config = dict(
    n_head=3,
    norm='layernorm',
    positions='learned',
    qk_norm=False,
    attn_scale=0.177,
    parallel_block=False,
    init_std_down=0.0972,
    optimizer='soap_variant',
    lr_mult_qkv=0.7,
    grad_clip=1.0,
    final_lr_fraction=0.1,
)
Each number is 500 + 25 x the weight over its row's rms, rounded and kept within 0 to 999. Layers, rows and columns count from 0. Numbers have three digits each. The size before them is the row's rms in percent of the matrix's.

# layer 7 attention output (transposed), 96x96, rms 0.0835, rows 40-63, columns 0-95
091:544528486522465531510467460546509536473506480562478513492549542510526441521498491511489534504497535492485528501481469464527496510506549487506509473476531511487485539500505509500508510546484460513455480477518489492504474537503516536519476508521508513503531520518488525519485497503458465500
099:517468486527504463500494532527502532509517449511465520533521528485532548469471549468513522506534499494472510480511482513518479521493509520529519485530500478514505519500508478522521538482475521595490513511491534488533532495518466485518540483509465532492516503514472525512481499510527527464
088:536511511451502455496516514529507532491497502513489509519502548494507512525538508556502548478495483522481539492475486478500439481528484519492541524463508491543477497480536533525498498505459481497467493521474531516508495484473543461501494535482471493527513459511473479492544502471476478473
100:509471479543457513526523471467467505473514523522454498555475512483488499511524471521494507511509519493448479510517498547508509482516519508526503455507464494483533531498533492500503551512550466464526464465542526491506511488474462524489492512511483489503481490512484473495515521545553483517
079:497542524503516505488481497478540486475502488455501507503522521536506485504473537490518503522509510530481569470524510501497510495498499451502504511513501476520500529504457518526501482546502496515479503520479505522472477477521525554526497470521564451545525515557463452503498506514494470467
105:499486488500516511479516503476464519518532472486505456512520485536493483471523484493499485503449450523501469500449516463529470504502497522523487497457491510544451478496468547505519521462511511467507514495528445536516514498478539486512477528482470509527454461491514506532538512463479516511
094:485549508495482492558476492483505527504529542496547487457537495514521521487479452492513514524572503524498487527513487550518491480510518467494523494470468488467509492512501480513509510496546520474482488458489467523521466518521491505474502504499490505443506524453497493539540458478493494507
110:514492489493476531480517486472473501495495522507535488475488487518512572531497512510473504503564471553541503467482527530496453488543520520543472518514528516509527514490512500481511497490546480529504470493500514514523526518480563477540482508516500488515456511519515504468507485454522534518
103:508457532503505551490508481505476512502485520462486483507489468479447496453498509496502463500475477527531485518521507502490486529503451544499443485492490524500468506497524493514501544480487523480540440493470529522499467505473508527500503501516474536471502506522543500466542543544471515513
097:466491490493482464513514507478470505524529513477515468507505511493499503462499464487506490488506531533499467499511485540500533525503465538481511516522478518462500491495496513500500542436503450478487505512491456503538508466501417508528483524497476485482466431479491531473483523502540529503
103:466471481555526473498486492478509499487508519538496507523489536520574486471475500467483503520481508449492539491503503484521477519532521493470500479531496493478517514465520501508533491531509497512452525520462461457494486509478509487493488467570520484490477487508483487553496449520506513514
102:444520458524493489489497518464476521494487492515512507462494528533503497498499494502476480495474535495503487503553503534488530484537505495460537572503461485466501464536564511521550504490472455470467516501492493494506497497476483484491488528537519508473474512502467483507503450492527500531
099:469491501471511488494507516504516481519463495460533503462525519492543533550502480542484446440539501477505503509497487476458505452453463480464490488500490492502552542470520483501486458514523560489511503523489490499483522532516525479487536519483511510490515528500471475496522478511491510505
106:511471537562467500495490515532526527501477505506497502553494475523486517505483497495523527510526495497449510468490511488461508530481516468512548462465545477503520486559507520472511545449488461503486510507463504500513550504493492522521506469503470516488452549524515521499516511525515499496
088:473540515484476526474483470508548502516565502442482461489504498505495506511494507452528523532490526512505442502505500509511511489510487502453519513523462532491526523517459501494480498531496519524501554491523495512546510489494491547479484519498490445519512492470558502469511512516472468505
100:504498518493505511466564506484510530468517501484514505497530523474511484482483507527496559519509496525471520512549507515531527490514519511454545491480460506478469523504539498526545460496514509479480517489480480527504504544486507539517506507498576495500472511483488531485539465472456469509
100:492556473446490491491456487512505488522500493484532527468489525519500510468498484478524492448532487500503504490494517520464512503500444553505504522488487494525493462461487531534470516477470537468538514508506530471506481495545481525513496503463478457533502445477457520470492510509491517495
094:522499537486511467511497495537523465463519485491533489510501516457524495490489484530525508498528454505486486519521503537521499515490435482528460481523404526488504456493507491490511479523487489491534501499469452483529505518509481526493507510511508480454470537454462486489498476516509497479
095:525464514481500521477506519477508524510480486511512502470488504495491492504525587547531523522506507543484529504476550466516506518554496523449500474457521472485509498522537476532490483480495539503516492521486526538460488515484519505441517470506512514453499502520469473504499482520519477496
090:501492473492484496546449508529483520479523478502495462533493477516513521492455484459486564434484477522526487463534465514508510469495482482501548507472507529532499491508552502503484448507504508499509523523493522505498520476533492504536465527500507516470556527515501508470500471488483478519
098:501513528476504487527495485508531486511551566508493487502505492478499539512457515503510515493507520528529499513462506547512515500519478442470539553479503529540497460518480486520534475488533530534494554506519534488506517479569533504533508467470488507512486513481506509529518516507513497508
108:469533494516504473514489500490526503500483516539508520475557477495550471470502482486495495525551531443496496513512487514490535480528549528504548471537542481534515532484502511525493472527545488530449471484468489493485485527519497491529509516523488485501559540495514488508494465501509511493
087:457454500512511518498506505467467493493457469517548491485471493474478485458517506528477434469464477448468518497498480477520490529494510486485483482461534528494525490493460492489480487554530464493479480548509464476497473487498497456499453473516520497465508505477508501502467484513496518502
089:531469481471472542505515491508500530489502509513505466467500461480468445515527522487548486494490560535530535508459510459524503497507516486483517494498490471485509508505529488476502470546491503510514465530563509516501472499533539515523497510515532510525511538498495476457467541526526476524
# layer 7 attention value, 96x96, rms 0.0674, rows 41-63, columns 0-95
094:514527493538511521494460495461498498537526459514485463477486477493515501512497460512487491514484485495568491508455526505533485524499494572481466497429480516474500503535523475524502487480504471489519489467542469512490548535486496476533479505485500513498442511492492501536480496516513483507
079:474469474549505514482513497503502500529483474494474502481509525525451529493504501444464506514503516503513464504509536513513559508535429479480477552433500456520499489494454489473517481516525492518550512496474519469497486508495488526513483522477507456502484516487509485493489497462485467496
098:499478507524520507498450501534507433514493550498536489536513511518486475504443503464498490529513499518502513519488492487473500505499479517490501551551536526503497494479524506507499491472522478498472539509458505496515519527514552541531492446499518540481497514417493505509504476490509505500
090:469502494455448502547537482501500466504505494535548483541557508478548497462505498518477511470517521465517495526500500482466496512453559504510492544476507519508509500540520485520439493487543543499499504510497506503505526501449496501513498521554491480527493500530492494495512505528514492503
099:483545519510487500472526508463514512489510547484521533502488468517451519517453541503462509526496510481475513530497523458529507481487467488527494485492499477468502532486497471523469525541454473541502503521474571485505497453489502526456517493506518511497489521531539488484476477493509456495
089:508471501533457514475492528536484528545550533525485503497502502475534454512528553468530471488484459504548506494485478489464518501470517516496508508556489478464524482444488516469475493504473499520503508519498464489480477505505521492491478504517449481551500521548514514513485502513471485507
104:495480510516540531495495549489551544513514519517473486497489502523494479479518481471530517552486523493487476482513578477513499537477474480511530470518523493539511491474487513490531516549472490469482508525502483481461476512452475506489528483522507513487494522523519503450528494540506453506
104:455519483529492459494483496483543521469506522510544490496520462502512491513483490470525534519518528523507504538465479452513516502478560511487507517511467500513531481498501503506518505556507514484490523500542513449531531518516506557486520478495538533499443479482473473502496470543477485505
087:520426504513519543498492515467517461504469515538497519494441513478442498509476498496455493503491520480484527511529522526510503469536548523490542485517499512503505496502514523498464495528465485515511485520496521497455494469468548498494511461455510508513485569510509483489482507493505520522
104:522512474467462522520492489481491447502474483520520489472522506489551505487511490517464461476519471492500493515467515529492467475473496538472487549565458475507484486520476499533467475496507508482535491493467521545521552481504470503486481476493478520509503472508523537498473561493515503521
095:539464487514485517543498512511496506487469470504493523533484509482522472497502480490521495465491495490471517508512494526528482453478474519473508517532518520524492515502475501491442513515512510476462485509483518570470520462486533471490480472479524468525481473507514554479518561461459513456
101:515467487476494492517500511525513503476515509456455493516500471521477487493588489485522510451492453489503503468557480520523483522491495498528495501488498480501488476507492537489499503487431526518518488498498442503497464503500485508509463537521498522481513439473485503487513534539455508518
111:506491474510502513504484505429507492525555512542496488508479481548503492468477506509477482545481491506543481478487524549535508473502514513495437456535485535516542490509442473509480463506524508533478474506508478518506540518468501508468519499496510454503473522495494501493453493517486503508
086:511505489528479471514546487481445519471488503510547488515485489493536502483405502475480541501511504531503509480507486487508530471483494492556482499489571503501495475508524536534492473485529507529486471502498518481476496497506501480546509482479510552528489508557485516523484520499510513488
103:511491533519465508483506479522493466513470504524481511488498458448554483468510534469483437500469467529521487488516507480485506474509517461505511512501532559516524502511515524456456506494494489484514483494514503469509483465427529493520495519466497490490477498545530479508523528535529491489
092:436484457504494513476560495494474499488506472481479478489483465515510506510486454496495501517515511529544488515473505480520518531512505494481540506464522497507550498513555493493482495543501509485533503486516466508500537545528529494508509561532481495530477543547500533519514475504495535530
089:482524513525502487460499529512487543519521455491485515530503488473502515504518536458506492490478506511560509485488531489431494474513513451495488502530545510490534466503518498479483495550513466485543468482546505527506472472487490472521491500530476486485472449521512489518504555525484514513
102:499538447528451479514489517499542476470502502492510489502519480527539514457515497468509491506464534524543493485476450481533510503473527474506476525511464474504523486514517503476516514519520522482508516498528514516572514516463497504566467539486471478508480527483539510491486508498461479496
096:501466481518477480499504442476457505494501499492492539493491533533476534496485484516476461491515493474487467502512554465501488447507484500497488509438484545477525505501454519514499533499529494474481450496524438485500493495496485486511463516535506484510499491490488525566485490533494478538
092:511451513511483537498508501502501568529503502519529517495450494523514518472555508496520494478531510517456497506528433482492487501507511457536511485473514500473518551502453495492465479501477496505519471508536480489465477498473469483509527496484452480545493531496517532522531487478512480482
113:453465520475513502524501504550464459518514505472486501477538538477517503526531485490530509457490462469536530473528533480485469480479507500451482512515464481466515475499457511487508522466508491503476483508487489521481506477516510492474466491500471490527492477497450543493491505488555530549
095:520507489469547482516551474529503511469512541489457491487551520516507487505517487550483530512474483487485508503510523492468502472516475522514510525513449451491492499492524511496527526497484557475527500498493526496508513523518484523497562456523496522494466442464469491459507515480513509464
091:461516501501521473528478514461543492518498527448480533527495515506526533489501536581459495480495486489466481493533486475531509515481493492497467507536490542545463513478520496489512472491522519501500507473465505472525502445487473517539504491493537461508521509452511502532511505476511522501
# layer 7 attention query, 96x96, rms 0.0688, rows 64-74, columns 0-95
104:473495485506550508525463473485494492465493474488471478548443493518488479539514504505486503491521513487493468485533528525480477499550528502505479497523459514529559506543513518496485504519515479536469562521499517500523465509480516478506494485500554501483477525474571484514485496489508528503
105:490497515513498497546479506496499500498480459518465530486462458537509476531549455462507543517514528474483500523505498433485510513479496508492508521486508495457532496499503503498475520530528545479533496531464486491479464489535489495468500470482490502545501518501516446537438517507512523486
117:522489543531519552513466499489541484491520537453518514490467520487514524454498464457503524484514493461466477506462507487524501485506489493537541489557523476509501479501437489476473511442542514503496492509468472496465518485482495498541509507513471510490510472513521529486511533485515492476
110:490482523496483483515522476506487491467542524497473537515521525488515514526479538498450496530487510507486527447465483509553462487549462464492500518478467495513466531514490491519533478542542519541503536539485458491460456510517515483504488507524520478527512518479475494517517492491463478507
106:508488517510534504453473493518529487492468483485540494460489550493523553584479492498533521518531467551501501477502483520512518538478496532512517533502499462487484483504502526477499537505482515493508492490461484529523511533490513485504505494499492496484496513508440506530453522489482458453
121:515515472510474510495478504500536514494500503480520504506492503515485566463476541498482486499560476541505520463536527499498507469503453540484504520518448513489483492475562474520500520468509543497514487490479519502471482500516474493500504495495448513452554528467485474494526486538493504459
110:482514532522497469449461494510481517456498470455528541457515515499498520469480513537459502545509530477478511488486523494493526492491474507473504505518485486518494530522446501506464527479461520529508505497486494505497488518497458536518493454474484510490508507480495573533465480500484531455
113:490489490512476528532508476492483500493505492490499498526531526541502461532489466504514518465444548522451524493514445488465512480519537492403482512491484485521494513492518523483497466478461488477499468496513509500525486495500523519507507503498508510497491530437523458512522538524494481529
117:471514485512532492540484508496518472525538529475544508487496491554500490470537478491515496538437471522490492523516521517469494492438507485533540486478503499527498497476512527500485474555531475470488529504526469539504481481509539479501524516471523495517505527486522462525519546480482524508
102:487529580490475494499504504484492502531482491498536484458511479479495502477471438506537501479531515497508489511519500537514493512514440515501483505494500536504480473522527494508477513439519477475542494477468479527494518524500491511517521526508525543474441484496543454494523479490476490466
109:522529504511485478519503505536485534512524475524515495485475541581509463500481527494524488477519524531532552495509461480484498468527506501514537514453528452531493502476509486511500518491444516552461551527476476475505482452488515484481496524506483488493501475500510496513475477496473503498
# layer 7 attention key, 96x96, rms 0.0678, rows 64-73, columns 0-95
098:492496477505533521540462465536478491466494459493482498542470517483544497524499485496511530482524497501466489514494515498506478521532504491480480471529463480504550502543532527500505498481514488529470532533463521504513451509508478468515518497507550484495476514435565486503463486491504516470
103:505478511508482485550486509506505500468507477484467539500475457544504485514511452450512537533506510508466490500497547472500550513509476532496493477487547523492498506512499478478481528510510553470529499516470503456477485487528475492462485462493466490529517496505519447527446515531496525503
111:533503498533497539510526485443505454510530543489500515483499501521521536482502487496483485507477491469483505505529527447491485481481497471589530477550519491522489493499467477476449477460531508510475490497494474489478480464457517510545488518489492508461513491481533496493486489469496528506
099:507494519510484493521518502526484510463547518480506533515538535452497511517498519502448485520504505525488498438506504517544472499513426477507487521494448508503455532523500458512518487554523515518511544530489463505494482516498479492536460506498491462514502531497490528499509522502461488472
096:501507490515479473501470511515489449475506473530519490493512563524493548537465472502524495512499491524448502481516491520530527543484525487475482535498536513501473465512472573463469538496506470483500543477502471483484492468488491481494505516506521489476459511480473514536499518492503446496
095:488489471505495513531524535501534521538508529475498493523484499496458526464496510493520494502524461569498480504528537509461463465479481528484493529499468518503481472479574509500503532504510520489493514465531520517498538500501499461503548507481459518451508503463510482516544492483484491461
101:455514527509517498474491503498467525512502521446539502458497469496480491462484482517506488542517530522506515509485536516458530516428516483475524479518493522497517505533494531498500517502482509515514532509500493505528505491506491537555487465465502538492499523491499562526503495482463530431
099:508490510540513510494475485496509545529499491439499504502512506513489466539530465502535528484485516531482495468537459481473528486515529539454497486484472506517499511465526516487509490425465512500518456484464514539513504490446527531492518517497492487497484519469468484505514519520466449502
098:494528462502514480522453524531516509473517493470512516494497503537517507516511502506479508519446481504493547508516504476498465502492523467514506505472522496539480561470514530491531438541505518495488502481526471490476460475519546459465531494479494511517524563495486457499463520489508512473
099:456542537492508458498511489494505468530522488493487527481522463472480488507490453478494488453479499507518510528551480535487485466509461508494499518519504469494483485516488513505463493495512501500522508500476457544501465498480559507506540508487551545505454476523559452504490484497473492506